{"n_layer": 10, "qk_norm": true, "train_tokens": 128400000}
Each number is 200 + 40 x the weight over its row's rms, rounded and kept within 0 to 999. Layers, rows and columns count from 0. The size before them is the row's rms in percent of the matrix's.

# layer 6 attention value, 128x128, rms 0.182, rows 0-108, columns 64-127
155,186,253,160,227,151,212,203,201,136,224,196,257,234,211,172,285,228,270,181,134,178,239,185,202,250,207,166,235,213,211,187,126,185,264,224,184,202,198,150,268,177,217,202,171,162,242,202,194,182,218,134,198,156,238,159,154,172,213,189,244,199,232,289,125
140,203,153,234,138,132,164,156,180,202,231,194,260,204,162,196,224,194,189,179,237,179,183,191,200,213,246,239,269,201,267,204,200,153,277,180,235,222,154,130,177,207,245,180,217,234,188,228,175,197,189,171,304,228,181,172,190,227,240,186,131,223,185,277,189
133,205,127,220,216,230,164,233,174,198,230,164,243,276,222,133,233,186,249,198,152,193,221,233,186,155,142,222,153,212,158,136,185,238,190,173,204,275,272,204,236,212,257,201,110,234,191,204,256,210,162,180,254,176,217,234,176,264,185,293,253,190,174,221,221
148,176,225,160,267,176,251,209,229,191,168,298,301,193,188,144,127,219,229,185,177,156,199,164,227,179,160,166,250,172,182,191,153,216,114,152,211,159,193,110,229,227,190,144,216,243,183,253,210,208,236,214,189,171,226,147,202,229,223,185,151,180,182,154,219
127,130,157,222,128,128,276,190,244,159,146,262,180,129,247,232,180,182,184,212,251,132,147,190,242,227,272,208,190,176,187,194,175,219,158,191,183,168,190,223,146,239,207,222,305,212,206,233,184,196,169,111,223,264,164,194,276,225,160,175,131,193,210,98,249
157,174,180,179,164,218,137,172,162,169,220,199,156,220,246,143,283,267,226,181,129,184,191,271,234,90,183,158,149,238,197,189,211,279,250,198,205,160,177,255,167,148,218,189,161,258,171,233,182,211,235,148,166,166,233,177,194,239,163,246,159,186,182,250,160
159,205,190,205,166,134,250,256,240,183,184,221,150,181,248,222,175,168,219,242,284,230,196,163,185,235,184,217,224,189,249,189,210,182,128,180,138,248,206,189,183,184,222,257,265,239,156,251,167,215,164,147,138,156,182,226,236,235,238,186,140,211,221,198,147
144,221,112,165,194,249,248,198,217,193,169,176,252,230,172,208,229,222,239,233,217,272,218,220,201,250,219,254,208,229,235,142,243,282,155,219,217,114,103,150,194,196,238,191,204,163,149,250,196,162,139,166,205,188,177,208,180,229,131,201,200,202,229,164,105
142,256,254,222,245,218,169,218,189,254,229,286,266,280,164,242,179,133,185,267,183,163,165,246,196,239,131,226,221,190,164,214,201,141,277,185,218,282,246,213,231,220,194,177,112,251,202,211,207,228,213,326,189,243,208,243,101,197,211,193,226,227,205,222,214
160,217,140,138,235,275,176,174,190,222,210,166,224,234,176,167,194,226,187,155,201,176,185,165,175,215,184,146,188,217,240,271,197,147,231,235,185,220,286,173,191,216,140,204,244,158,234,171,271,190,188,161,223,196,178,185,171,170,190,216,225,270,205,235,240
152,230,189,187,168,278,187,210,239,212,229,259,152,170,213,110,164,204,236,205,146,120,202,220,213,231,168,254,210,189,296,120,157,260,115,183,221,180,214,191,206,175,181,190,162,245,150,206,146,198,205,190,233,207,154,199,166,202,263,246,185,239,208,261,190
140,264,165,215,158,193,185,200,214,198,179,226,208,231,143,232,225,191,189,251,247,184,219,177,201,234,204,256,213,207,174,205,263,247,200,248,206,236,191,210,214,255,214,177,208,126,202,276,244,157,136,212,276,272,199,303,171,197,161,209,175,295,214,187,175
168,156,232,183,208,126,246,214,210,220,211,159,169,170,169,177,212,197,232,223,107,184,196,216,218,147,212,242,243,216,188,183,141,210,177,223,134,221,241,206,190,206,154,195,140,211,290,152,268,258,303,154,283,222,183,238,193,222,189,152,214,132,207,232,200
139,216,173,249,178,213,198,202,225,162,177,178,194,219,143,243,245,222,226,221,171,95,173,284,236,200,216,189,264,240,226,185,122,239,209,215,170,174,135,195,200,274,230,170,169,188,177,298,238,236,265,169,244,196,138,245,220,192,175,150,187,203,203,203,157
144,247,253,145,181,225,183,197,139,293,159,252,113,210,157,226,189,177,189,155,230,142,174,180,181,165,176,177,234,212,265,225,181,278,251,191,191,197,138,185,204,205,158,110,145,181,194,192,205,177,297,219,230,254,190,215,215,145,237,226,220,227,256,194,169
158,206,229,147,203,298,225,242,195,233,210,252,170,180,224,187,174,235,184,283,170,64,222,238,189,179,154,185,279,181,266,244,213,185,321,225,186,171,173,158,233,187,159,183,241,225,156,249,202,184,159,228,164,196,229,196,184,149,195,228,243,132,205,187,140
142,136,193,242,206,234,191,198,274,151,243,243,252,152,230,192,191,210,220,232,159,109,169,232,255,188,222,183,254,182,132,232,253,178,204,230,202,166,252,248,185,206,215,220,170,280,228,198,150,231,201,182,240,203,214,216,245,227,172,238,225,191,175,196,253
132,183,143,169,173,294,159,210,191,226,205,284,86,262,164,163,150,189,280,193,126,173,179,256,221,164,199,220,206,186,184,200,182,229,198,174,220,190,211,155,154,165,197,164,150,210,164,218,245,258,151,140,264,227,147,214,228,185,189,250,191,214,195,190,196
158,159,164,215,147,186,196,215,136,132,190,187,129,247,185,203,213,225,263,203,209,164,203,269,180,211,196,138,142,201,242,208,176,202,244,152,173,245,213,185,140,241,200,194,200,212,196,256,185,190,245,176,160,97,207,233,314,222,254,184,256,268,169,233,207
159,201,204,223,219,199,199,187,219,187,197,237,236,274,254,273,268,151,188,140,209,223,174,217,272,220,186,194,220,174,192,174,152,235,170,210,225,136,160,212,225,202,213,201,166,273,196,204,81,182,239,186,111,183,195,124,196,231,210,164,166,157,178,205,212
157,235,188,197,167,186,238,188,271,263,194,276,227,155,191,239,255,144,157,214,181,120,148,213,184,230,214,211,241,245,251,229,190,196,174,206,213,192,264,222,166,223,126,204,171,237,202,217,146,239,178,241,217,193,163,191,127,203,186,215,167,305,195,200,253
155,263,235,235,161,247,214,209,195,216,206,170,195,214,213,234,280,194,201,241,263,213,206,224,182,160,197,261,207,156,257,272,164,216,227,221,249,238,183,231,220,166,125,192,283,217,209,183,216,149,188,138,185,197,236,176,329,178,202,243,153,122,191,223,176
155,244,207,281,179,160,185,171,143,177,190,211,185,237,195,220,225,195,173,194,182,159,226,203,194,221,229,260,159,193,166,112,127,192,298,173,229,223,201,157,233,251,194,149,218,180,171,242,242,141,176,243,254,194,208,163,215,199,251,185,166,214,153,227,240
150,208,220,220,204,196,205,208,206,283,234,218,113,238,157,236,158,188,240,219,190,209,225,175,178,255,242,265,209,205,182,120,198,222,211,228,186,189,179,169,198,210,268,182,227,268,204,159,174,161,218,237,235,227,219,194,193,137,239,181,215,146,165,197,212
157,188,261,195,178,222,175,216,225,198,216,174,260,146,168,125,141,234,209,254,258,231,242,202,181,305,189,208,154,193,310,173,222,231,128,213,224,184,174,237,240,196,192,176,247,237,145,180,130,165,298,276,130,173,185,232,165,146,227,172,233,228,210,144,189
159,121,253,246,192,144,162,182,224,191,232,106,219,119,237,150,195,182,160,220,192,247,214,194,213,189,193,302,193,211,224,265,168,225,176,227,189,210,207,184,299,230,230,183,173,175,185,206,250,255,234,197,304,238,175,239,251,162,238,228,154,182,160,163,281
152,184,182,194,189,212,161,227,241,126,255,193,177,297,157,195,188,245,165,221,191,176,199,229,214,216,171,200,190,170,259,231,150,178,143,176,200,174,143,257,196,208,167,228,159,214,189,261,219,225,192,163,169,196,164,234,218,208,169,104,129,217,187,239,163
158,166,224,206,184,159,162,228,261,193,222,272,192,227,195,192,214,207,199,213,203,211,248,230,219,234,231,235,249,165,295,188,297,146,222,182,165,267,261,175,168,198,240,208,177,195,201,202,131,209,179,122,162,220,254,159,228,170,249,258,195,259,250,251,173
156,122,240,200,219,146,185,175,196,154,207,194,143,157,151,189,202,236,261,255,206,211,183,226,195,182,219,233,220,200,166,245,263,123,210,175,222,190,174,143,187,119,216,150,173,148,215,196,163,248,172,244,263,225,186,211,192,222,201,132,127,250,208,266,131
146,182,294,169,206,151,197,191,198,202,160,274,165,273,165,255,131,183,218,173,230,217,245,117,227,250,192,133,227,225,125,228,218,214,229,193,161,241,227,187,236,226,251,168,208,213,244,261,117,204,269,157,247,200,241,186,181,217,240,195,269,267,235,130,187
158,180,200,189,161,210,130,202,216,135,240,216,130,224,222,249,210,235,176,207,171,137,213,198,198,246,243,166,212,179,140,165,199,235,147,209,210,185,163,261,207,262,243,230,218,199,202,257,184,200,142,177,155,230,210,214,157,186,188,126,199,218,159,187,199
169,203,210,196,168,195,181,207,165,181,174,241,202,272,177,221,245,191,173,173,197,238,196,187,190,192,170,237,179,220,206,185,191,229,192,124,250,165,223,266,233,185,199,174,170,232,185,174,209,150,133,210,273,143,218,159,107,196,152,193,141,176,215,161,183
074,247,198,276,200,211,172,224,148,189,223,282,135,204,209,151,155,236,228,226,195,156,179,180,199,253,225,182,167,260,233,160,179,199,216,202,155,180,179,138,184,156,163,188,190,205,254,151,281,269,203,185,156,219,169,309,123,207,204,241,177,262,232,288,249
065,244,177,218,186,285,175,255,247,261,259,223,196,173,222,102,205,165,139,243,262,209,193,226,187,238,175,255,142,187,259,186,154,178,243,178,190,188,182,219,208,207,178,220,179,270,231,162,190,225,148,240,230,171,240,207,211,189,160,248,171,237,136,238,246
077,236,213,171,226,235,175,233,154,73,147,102,215,195,180,158,175,215,192,168,199,199,153,103,246,176,192,221,189,269,174,246,232,163,192,180,232,195,215,165,169,203,207,166,224,187,185,150,229,194,237,292,252,160,91,289,159,210,196,201,184,138,184,251,234
066,142,206,77,194,182,195,172,215,248,189,203,192,142,194,143,223,236,244,212,256,180,208,123,165,206,193,181,284,172,209,155,246,204,142,189,180,197,217,160,188,225,220,136,267,200,168,195,152,145,234,188,127,174,226,196,199,223,208,251,113,208,246,115,211
082,116,110,160,236,208,207,177,205,235,215,164,274,140,196,216,295,173,192,209,113,266,199,190,161,181,162,155,236,198,146,232,237,149,156,224,176,217,140,256,233,147,217,185,158,165,184,300,201,159,214,177,189,205,202,105,146,222,222,192,187,251,198,184,182
072,153,164,194,228,199,225,218,202,106,150,224,191,281,236,205,234,266,186,183,175,211,142,197,209,244,212,209,211,264,180,198,187,145,189,192,172,237,185,192,195,224,250,207,218,191,171,127,181,139,250,246,172,209,139,244,220,262,207,211,169,161,236,233,159
071,207,227,235,195,180,187,220,264,168,257,163,163,100,189,227,233,176,158,203,230,201,254,199,204,195,237,255,80,219,187,166,237,262,227,159,269,198,259,295,142,233,222,232,244,256,227,152,188,239,80,214,190,188,196,224,242,168,178,208,251,205,161,148,213
071,236,205,173,184,176,198,189,174,332,225,189,206,161,142,241,147,185,168,233,225,224,251,126,181,207,160,219,163,201,231,135,216,287,222,180,177,195,163,169,231,225,195,218,220,201,246,226,161,223,236,117,218,197,214,162,197,130,192,262,265,226,218,137,195
085,210,212,239,215,231,191,204,207,215,207,190,284,209,124,248,269,162,164,200,200,221,183,181,188,238,219,189,128,198,208,175,158,174,310,224,202,217,204,285,211,165,211,203,181,188,206,195,197,242,234,205,229,160,206,112,157,139,252,226,240,156,142,110,164
068,281,263,257,208,191,177,250,167,223,213,167,227,214,198,247,157,159,215,233,237,170,218,165,211,181,221,217,103,253,221,208,187,174,237,228,179,197,157,215,142,179,172,268,216,228,204,187,186,249,201,235,130,184,188,227,164,187,193,231,253,202,128,216,172
070,234,188,288,195,198,193,214,212,188,224,255,151,307,215,268,188,191,204,173,140,145,156,306,213,199,225,205,152,253,206,161,140,169,320,203,128,219,201,231,226,246,196,250,184,201,224,158,244,245,167,168,150,226,212,188,153,217,183,164,202,295,190,251,219
064,275,187,269,209,248,194,220,195,172,200,268,152,228,245,220,255,178,214,214,184,167,262,272,212,185,256,267,112,202,238,208,132,160,218,258,202,223,208,214,159,155,188,224,133,201,189,220,232,301,163,154,246,222,179,238,193,202,216,154,196,219,168,258,202
066,283,221,278,210,154,196,206,180,230,223,210,168,283,215,224,157,182,213,184,113,177,213,230,221,128,276,236,127,241,203,161,207,189,232,232,247,191,185,154,162,218,179,242,140,189,220,213,204,251,184,214,209,240,227,128,161,193,210,141,228,166,184,293,207
063,158,160,177,244,230,197,162,191,220,136,204,205,147,197,150,241,251,227,184,185,172,208,190,205,137,187,179,269,142,160,319,250,201,135,214,191,244,184,153,169,126,210,153,217,166,150,273,217,128,231,196,119,195,221,290,212,225,282,161,216,177,273,162,141
068,235,195,199,167,196,149,239,256,321,266,205,194,136,188,143,206,176,164,276,271,203,242,150,180,250,175,250,184,143,250,114,170,258,199,160,179,199,165,220,198,234,208,210,230,271,248,185,210,212,205,193,154,192,251,264,238,193,154,274,200,207,204,172,203
071,205,220,195,180,121,230,200,200,230,265,154,189,214,181,262,233,175,175,151,195,237,178,248,191,247,255,151,113,230,188,125,187,204,237,205,230,194,250,260,204,254,231,209,177,219,270,170,174,243,178,179,271,217,190,56,174,126,172,232,199,148,111,155,217
072,221,225,162,204,219,206,207,181,143,180,171,180,213,218,270,134,245,151,167,189,155,218,224,205,209,161,233,210,253,204,290,198,157,242,201,105,245,194,161,232,193,165,178,223,176,185,144,264,208,230,211,130,188,163,252,215,198,213,219,152,153,275,137,183
072,287,230,217,180,131,225,196,244,232,225,212,156,267,266,222,188,204,216,162,187,169,206,240,225,204,255,207,144,193,221,120,207,250,138,165,271,223,230,176,161,263,249,225,170,210,236,236,158,217,256,127,199,253,237,131,276,166,170,204,231,173,198,192,171
069,200,194,179,203,147,220,170,246,270,247,227,170,266,201,199,217,212,213,141,197,188,225,255,191,190,225,182,184,152,240,50,139,260,206,179,267,220,259,154,191,201,222,196,123,215,221,219,136,210,254,136,191,237,229,124,237,157,156,224,194,139,211,177,233
067,195,133,286,212,148,220,177,188,210,226,293,165,286,214,271,246,221,209,206,85,241,187,328,181,261,248,164,200,238,214,137,147,204,186,242,186,242,170,216,212,184,202,219,117,185,225,225,222,229,231,130,187,270,201,153,157,195,222,181,248,264,197,251,178
074,172,147,189,194,168,206,188,212,266,240,172,186,180,203,161,190,187,202,222,215,208,179,190,170,216,238,212,142,175,248,93,209,288,164,197,227,217,162,187,202,212,211,250,180,207,262,248,179,217,232,103,242,217,170,149,206,122,178,238,215,235,218,201,254
073,154,210,247,209,183,188,227,235,122,194,163,233,251,178,292,246,192,209,182,158,248,207,201,212,196,245,191,138,269,216,159,108,109,279,177,198,230,235,192,179,212,228,247,204,209,194,138,244,238,147,229,191,165,176,211,196,232,206,179,184,137,175,171,213
070,211,162,241,205,164,193,201,181,248,208,211,270,295,266,235,184,195,207,174,141,208,171,287,219,249,218,233,169,245,219,234,128,233,218,206,229,227,209,189,223,264,183,173,125,203,282,203,225,200,191,134,250,264,276,171,233,208,232,156,269,226,247,189,213
085,216,162,181,195,177,249,159,220,188,185,186,191,190,241,242,219,212,215,160,189,169,181,243,190,151,181,144,243,150,135,245,224,183,175,207,156,165,233,278,235,204,180,254,273,185,152,290,190,195,224,224,221,187,208,128,180,198,177,140,229,266,185,225,162
071,151,212,204,248,228,198,218,185,164,145,218,236,141,218,154,169,222,189,216,255,150,171,133,201,178,172,178,260,204,179,245,180,118,231,190,175,202,129,172,221,164,205,144,241,205,144,201,191,155,154,265,163,173,204,279,193,259,212,249,155,258,242,193,201
062,230,207,218,151,160,190,211,259,293,253,246,176,201,172,188,192,193,228,208,203,133,210,151,195,222,212,230,162,214,316,72,159,241,291,170,145,180,178,150,248,245,169,277,172,201,265,211,243,207,247,138,249,193,248,160,149,180,207,209,224,196,207,174,202
078,281,146,228,188,173,189,211,257,282,248,162,165,180,238,164,187,160,174,206,196,142,233,246,216,169,222,222,147,223,193,187,223,267,237,178,259,229,176,265,205,229,238,208,243,239,223,238,187,219,188,184,176,213,245,205,235,162,125,178,233,240,184,176,159
070,267,230,243,191,198,213,176,215,258,223,256,156,250,221,234,159,178,213,170,149,189,185,233,167,202,213,163,209,209,208,165,214,208,211,210,171,197,208,198,230,250,133,239,145,198,195,236,181,246,190,141,188,228,223,31,152,163,165,235,228,201,194,205,215
078,221,203,256,194,225,187,205,219,264,239,255,147,192,235,167,163,201,198,207,217,157,220,188,169,157,196,162,184,190,200,167,182,175,173,232,110,200,171,212,196,138,161,244,205,195,173,243,194,255,168,169,130,211,223,156,165,185,189,248,185,297,218,230,226
075,139,196,139,266,148,257,186,133,211,142,177,212,181,175,228,205,198,191,169,202,180,187,185,217,165,188,167,202,203,188,233,194,196,252,177,180,165,166,156,235,187,200,181,262,194,196,217,166,154,261,235,290,173,203,223,177,213,231,135,170,217,190,218,163
069,183,216,165,200,259,182,227,186,133,177,160,161,123,227,166,208,162,176,213,269,186,210,159,225,142,167,229,167,220,157,318,259,186,238,183,189,179,172,199,169,216,187,163,255,189,171,136,226,200,153,261,165,174,145,276,236,211,216,180,141,234,164,190,193
063,169,215,275,188,153,225,191,192,297,235,184,234,232,247,274,184,166,226,212,111,172,201,268,200,183,235,195,141,199,235,198,200,216,208,261,162,216,150,174,195,223,196,235,139,181,182,264,209,222,168,146,207,238,260,140,190,199,212,161,238,213,177,221,150
078,119,151,205,181,198,181,220,146,216,189,252,216,220,212,187,172,203,230,171,166,149,149,230,224,190,213,141,141,217,255,211,144,252,161,179,214,235,160,170,224,217,176,180,250,201,201,200,213,179,181,102,168,187,246,179,266,219,195,265,168,273,204,88,221
069,192,191,134,194,195,196,193,189,268,202,229,274,163,133,231,186,197,258,254,133,231,209,219,212,201,131,246,197,208,171,197,217,338,210,215,221,138,144,158,170,270,203,182,221,185,239,211,228,247,195,143,116,195,156,196,227,253,219,154,167,261,213,218,237
075,281,241,214,201,182,222,200,203,173,231,145,182,222,203,280,184,214,205,265,217,154,209,213,193,173,199,251,169,284,172,197,181,165,197,175,193,245,188,255,148,189,206,171,156,225,185,230,253,255,105,267,193,193,169,233,159,171,161,222,258,163,179,132,194
054,228,201,266,189,199,189,303,227,148,177,281,146,270,283,218,158,200,144,197,259,142,296,186,202,215,195,232,244,143,233,140,178,123,161,159,195,268,225,227,244,192,215,225,190,231,173,141,156,139,174,236,189,206,228,191,175,123,179,240,255,172,205,164,196
085,215,212,177,228,175,154,147,162,204,199,139,320,168,124,204,183,214,237,156,78,231,212,208,192,204,246,214,179,237,254,265,187,308,210,219,173,172,139,199,228,207,225,153,150,162,246,226,202,249,226,195,194,215,146,265,215,277,234,176,191,197,223,141,299
066,122,196,160,190,191,223,158,154,241,196,112,169,178,146,131,195,220,259,148,169,225,92,222,204,206,218,136,166,287,171,223,226,232,238,227,201,159,157,111,127,227,154,238,274,199,207,216,252,234,227,137,245,141,173,228,237,264,235,137,148,230,212,192,237
063,137,198,179,191,183,216,148,131,273,192,103,193,191,160,152,170,231,242,116,170,227,122,201,211,179,170,172,168,273,194,238,213,282,206,215,189,155,184,96,159,254,165,241,258,188,202,198,257,218,258,124,216,147,196,282,237,291,247,174,141,249,195,200,239
083,221,209,179,177,111,234,118,250,183,201,152,180,159,207,232,320,179,236,264,224,242,191,229,203,216,170,223,163,181,199,167,232,183,176,199,258,236,160,192,262,162,240,237,166,147,203,294,197,188,225,109,243,244,102,142,192,209,193,185,220,266,262,268,229
075,256,243,171,194,254,213,222,209,274,210,210,207,223,189,239,181,229,185,236,210,116,206,213,203,219,99,237,143,287,222,160,151,157,199,141,191,224,226,283,151,158,176,191,208,240,129,226,248,165,146,211,234,183,202,224,266,152,225,189,241,139,161,121,229
058,156,181,160,124,216,227,170,146,262,199,143,189,229,236,188,234,230,225,145,220,192,111,207,163,175,240,200,161,199,224,192,260,197,231,201,258,199,167,158,148,190,155,264,247,173,176,225,208,195,269,109,270,198,255,230,194,248,221,160,162,248,210,201,182
078,252,176,217,196,249,176,209,202,213,247,169,180,233,213,108,196,188,195,179,254,209,228,150,199,225,217,193,127,261,210,139,127,276,208,222,161,254,231,196,197,190,172,177,212,212,163,158,205,159,266,172,187,206,206,221,219,177,169,267,202,226,165,255,218
073,265,210,210,191,210,240,166,225,166,197,205,109,182,226,218,257,214,173,138,182,182,207,120,219,201,210,207,187,301,232,231,198,296,155,239,183,206,267,190,204,201,246,257,112,194,190,173,243,161,265,151,208,217,174,288,159,176,221,266,220,199,222,221,258
087,206,209,194,195,275,168,192,159,250,200,126,237,219,217,182,182,178,230,163,210,218,200,178,174,169,206,198,197,83,178,265,259,165,254,196,275,188,133,193,206,181,194,177,259,213,175,263,129,258,159,245,205,198,148,145,220,225,209,159,125,177,132,141,167
076,274,215,193,188,270,204,179,168,160,208,100,169,205,176,221,231,174,194,187,254,237,198,143,187,191,171,146,199,182,202,196,264,202,309,222,239,186,206,159,217,215,192,233,250,167,176,171,157,218,207,173,224,193,201,266,196,190,248,179,205,237,208,252,250
079,253,217,314,236,173,200,223,227,152,224,128,241,224,154,229,193,191,151,203,259,232,255,183,191,247,159,206,203,150,244,130,214,141,204,191,121,203,188,153,239,177,200,188,221,179,182,158,161,196,163,236,180,216,171,290,152,189,190,249,266,216,201,311,190
089,173,185,240,219,254,193,244,209,182,217,261,233,196,148,147,155,191,193,160,161,177,124,180,224,189,195,165,244,128,194,197,208,195,183,188,166,181,195,190,229,140,182,206,277,276,224,186,150,188,187,208,78,204,286,158,174,208,220,184,156,149,239,310,213
063,163,150,220,232,136,226,189,202,282,205,243,205,218,204,162,201,246,216,264,195,194,202,230,211,186,218,216,145,246,234,182,136,138,113,208,190,210,161,151,168,178,209,179,239,228,228,307,243,218,221,132,173,222,189,167,209,231,121,222,193,177,194,179,166
079,188,218,240,248,230,186,212,197,147,219,206,203,256,177,227,140,202,179,175,179,145,185,250,179,201,282,160,235,167,157,255,123,151,225,200,133,210,220,301,186,152,188,119,189,217,171,152,240,197,125,272,174,141,239,151,188,172,182,200,213,125,136,109,101
082,230,176,233,202,245,162,204,203,244,203,165,169,224,167,138,189,172,201,175,181,280,274,195,173,167,168,105,198,191,147,218,162,241,201,238,168,175,165,164,218,193,224,157,188,174,167,232,177,190,184,205,212,208,114,176,166,194,216,261,203,160,177,232,189
060,172,144,141,233,188,249,141,218,253,184,153,137,211,229,158,215,219,208,167,167,223,135,212,155,180,165,240,207,263,154,189,222,193,171,238,236,216,192,156,102,216,201,233,176,201,193,249,219,208,243,131,219,204,163,206,180,223,206,208,170,138,188,197,159
075,89,162,192,219,143,177,189,209,202,187,312,138,185,189,171,216,209,210,176,126,207,213,267,240,207,219,175,199,265,224,238,106,140,137,157,121,209,198,163,219,192,182,173,158,200,259,207,221,150,150,130,222,204,168,145,247,168,231,201,201,257,265,150,169
075,285,180,171,179,240,163,216,174,132,177,193,214,193,241,194,249,158,200,220,251,149,117,170,250,225,119,188,233,289,187,271,206,143,193,197,218,209,226,230,181,241,230,211,276,224,180,243,200,247,62,262,176,218,206,173,234,223,172,187,171,193,210,174,276
076,157,195,118,190,141,208,199,151,189,145,209,156,183,238,218,205,231,164,203,164,188,221,175,198,148,165,175,252,253,228,267,188,132,189,198,200,144,189,118,116,258,185,241,224,207,231,178,191,249,219,146,317,170,253,297,218,241,206,182,226,194,255,179,196
085,240,185,228,173,255,201,171,172,177,214,165,162,233,226,204,225,201,207,91,206,188,219,144,195,203,84,173,168,248,213,222,171,330,205,214,225,203,179,172,179,237,198,215,199,187,177,145,196,170,281,151,108,204,207,288,215,208,217,241,218,227,202,258,258
080,186,171,162,200,199,202,191,131,244,200,256,166,203,204,224,176,234,227,220,179,222,232,208,213,175,116,239,239,218,233,224,226,323,141,205,279,178,161,144,175,284,248,199,175,214,284,214,246,271,233,178,171,217,140,235,178,210,231,178,237,193,137,250,172
082,142,175,161,170,223,180,255,149,194,185,195,218,219,200,188,200,215,233,236,221,193,198,213,214,234,205,182,161,191,228,235,143,211,217,183,196,203,183,170,200,232,155,199,273,179,198,199,182,149,216,132,159,177,245,222,298,169,231,176,237,301,217,141,241
082,76,194,206,176,217,200,248,178,194,183,252,116,246,249,179,213,155,189,178,203,203,172,248,217,254,173,148,177,216,252,126,155,170,201,172,160,242,229,181,228,246,157,228,187,209,209,97,190,160,192,138,231,154,197,144,226,139,254,223,206,230,223,142,188
079,237,204,184,180,223,200,220,191,200,213,268,204,201,207,266,212,235,240,264,268,190,192,156,230,238,223,265,159,113,144,223,240,259,162,194,272,213,230,208,234,174,207,197,252,192,226,262,193,172,220,199,136,234,184,179,186,191,202,173,203,289,130,249,202
083,172,257,267,157,133,222,214,195,227,207,216,91,221,234,213,230,163,197,150,214,198,172,259,242,204,134,175,183,264,232,147,217,106,208,205,172,228,152,187,232,266,206,243,177,204,213,129,228,247,203,165,164,203,145,163,125,181,243,224,220,206,249,168,245
080,251,149,157,204,168,233,203,237,248,204,183,206,196,191,256,218,220,200,321,193,218,241,161,159,183,137,263,133,255,231,160,240,189,185,228,277,208,187,141,161,231,230,211,237,188,208,346,196,251,181,140,204,214,141,226,211,203,143,216,218,183,156,192,164
068,154,213,156,214,212,217,202,128,281,196,170,222,182,171,202,161,249,211,232,169,181,140,227,222,186,178,213,194,269,187,234,197,269,196,195,225,138,190,194,66,222,173,211,250,231,190,177,248,232,235,167,235,153,274,319,227,260,221,161,201,202,207,154,248
070,190,190,213,265,249,185,253,160,139,201,211,194,226,160,184,156,210,192,213,249,218,212,231,235,210,142,227,267,163,178,128,190,168,192,178,165,189,171,172,219,162,207,186,190,223,184,163,196,163,99,229,113,190,160,175,135,130,197,157,301,179,240,149,246
084,148,93,180,247,229,151,195,208,199,222,276,195,183,231,154,167,221,184,211,94,207,230,227,250,256,271,183,267,102,171,190,208,138,279,224,208,195,208,171,181,187,165,186,72,140,204,184,219,181,161,142,204,222,191,137,191,230,239,166,258,171,229,282,138
072,187,160,238,171,247,173,244,155,222,240,217,180,218,179,228,196,226,198,239,228,203,160,213,131,211,214,172,136,244,235,210,187,110,268,165,128,169,190,99,177,186,244,266,201,219,185,185,194,236,174,214,204,129,171,151,99,191,201,197,251,250,187,174,175
083,215,192,121,196,179,241,193,197,227,212,232,236,224,137,174,247,159,221,180,184,201,148,156,179,204,195,183,184,193,232,307,161,212,195,196,272,157,140,189,236,207,242,211,288,217,222,189,215,152,189,191,205,199,251,168,194,194,194,162,167,145,213,218,250
070,219,164,179,196,226,183,156,127,214,193,208,205,174,214,167,177,174,192,134,196,222,229,118,158,129,245,193,238,125,175,225,206,147,319,198,256,230,229,185,182,199,190,179,133,116,229,152,199,177,219,196,225,191,206,245,253,235,220,116,236,160,245,282,88
083,228,203,240,246,155,155,218,204,182,218,250,179,191,216,214,193,160,182,207,114,238,222,224,189,257,224,233,213,210,202,123,199,123,246,203,103,238,276,185,167,185,168,235,132,139,191,177,231,192,143,232,199,203,209,256,201,146,239,207,289,286,210,258,178
084,237,220,167,204,243,192,247,166,158,161,164,177,196,149,259,183,192,191,247,273,205,119,173,202,176,176,204,210,313,239,243,174,191,179,219,148,167,202,181,186,154,190,197,199,243,174,166,214,259,182,325,227,158,193,306,167,226,181,167,210,222,209,160,121
078,179,205,225,169,94,242,231,189,185,199,146,158,141,161,252,185,215,201,176,343,255,133,189,216,187,190,189,228,238,250,190,235,155,128,158,181,175,121,214,230,176,210,246,279,253,172,229,203,251,239,219,232,220,131,190,214,198,189,225,186,210,206,189,156
069,185,126,208,270,226,181,187,169,189,192,206,218,211,207,93,250,243,211,178,168,128,204,234,269,294,174,180,180,139,176,182,198,282,189,289,192,173,232,227,199,232,217,220,187,164,236,188,169,175,228,222,158,233,239,237,164,232,205,140,234,200,174,261,182
080,209,179,209,183,286,170,167,169,187,217,215,127,195,226,216,171,206,180,136,170,177,210,209,178,179,189,160,228,161,173,202,199,186,266,252,226,225,224,144,132,209,161,211,183,136,280,160,232,212,198,189,202,180,181,246,121,176,287,119,174,183,181,329,133
077,232,188,143,161,216,228,210,144,220,207,196,176,248,168,183,226,197,261,243,219,236,249,215,119,102,187,190,255,245,136,302,144,151,255,170,259,202,200,132,239,232,206,220,246,219,156,219,212,231,199,259,204,129,137,197,168,167,232,214,176,216,193,198,202
088,186,217,158,235,217,205,188,242,204,180,205,153,151,158,213,250,207,246,245,253,137,182,240,226,171,207,214,185,226,244,122,204,271,193,241,222,125,202,191,162,167,185,215,142,174,171,207,176,263,174,154,145,228,128,248,109,217,244,214,219,330,191,281,160
079,273,189,218,206,242,183,175,184,177,187,167,144,176,267,199,144,200,122,163,152,205,244,173,251,139,254,197,268,131,111,164,267,165,245,245,264,223,228,203,171,172,181,160,135,131,228,152,221,174,163,104,171,199,207,247,244,200,187,223,199,101,239,253,146
078,226,195,229,171,247,201,173,276,243,198,281,196,169,246,189,178,176,204,163,101,151,234,281,243,207,227,250,168,139,152,153,231,271,210,236,217,217,237,202,142,190,153,188,204,164,278,190,244,185,174,144,232,246,212,222,189,151,224,200,192,114,157,180,247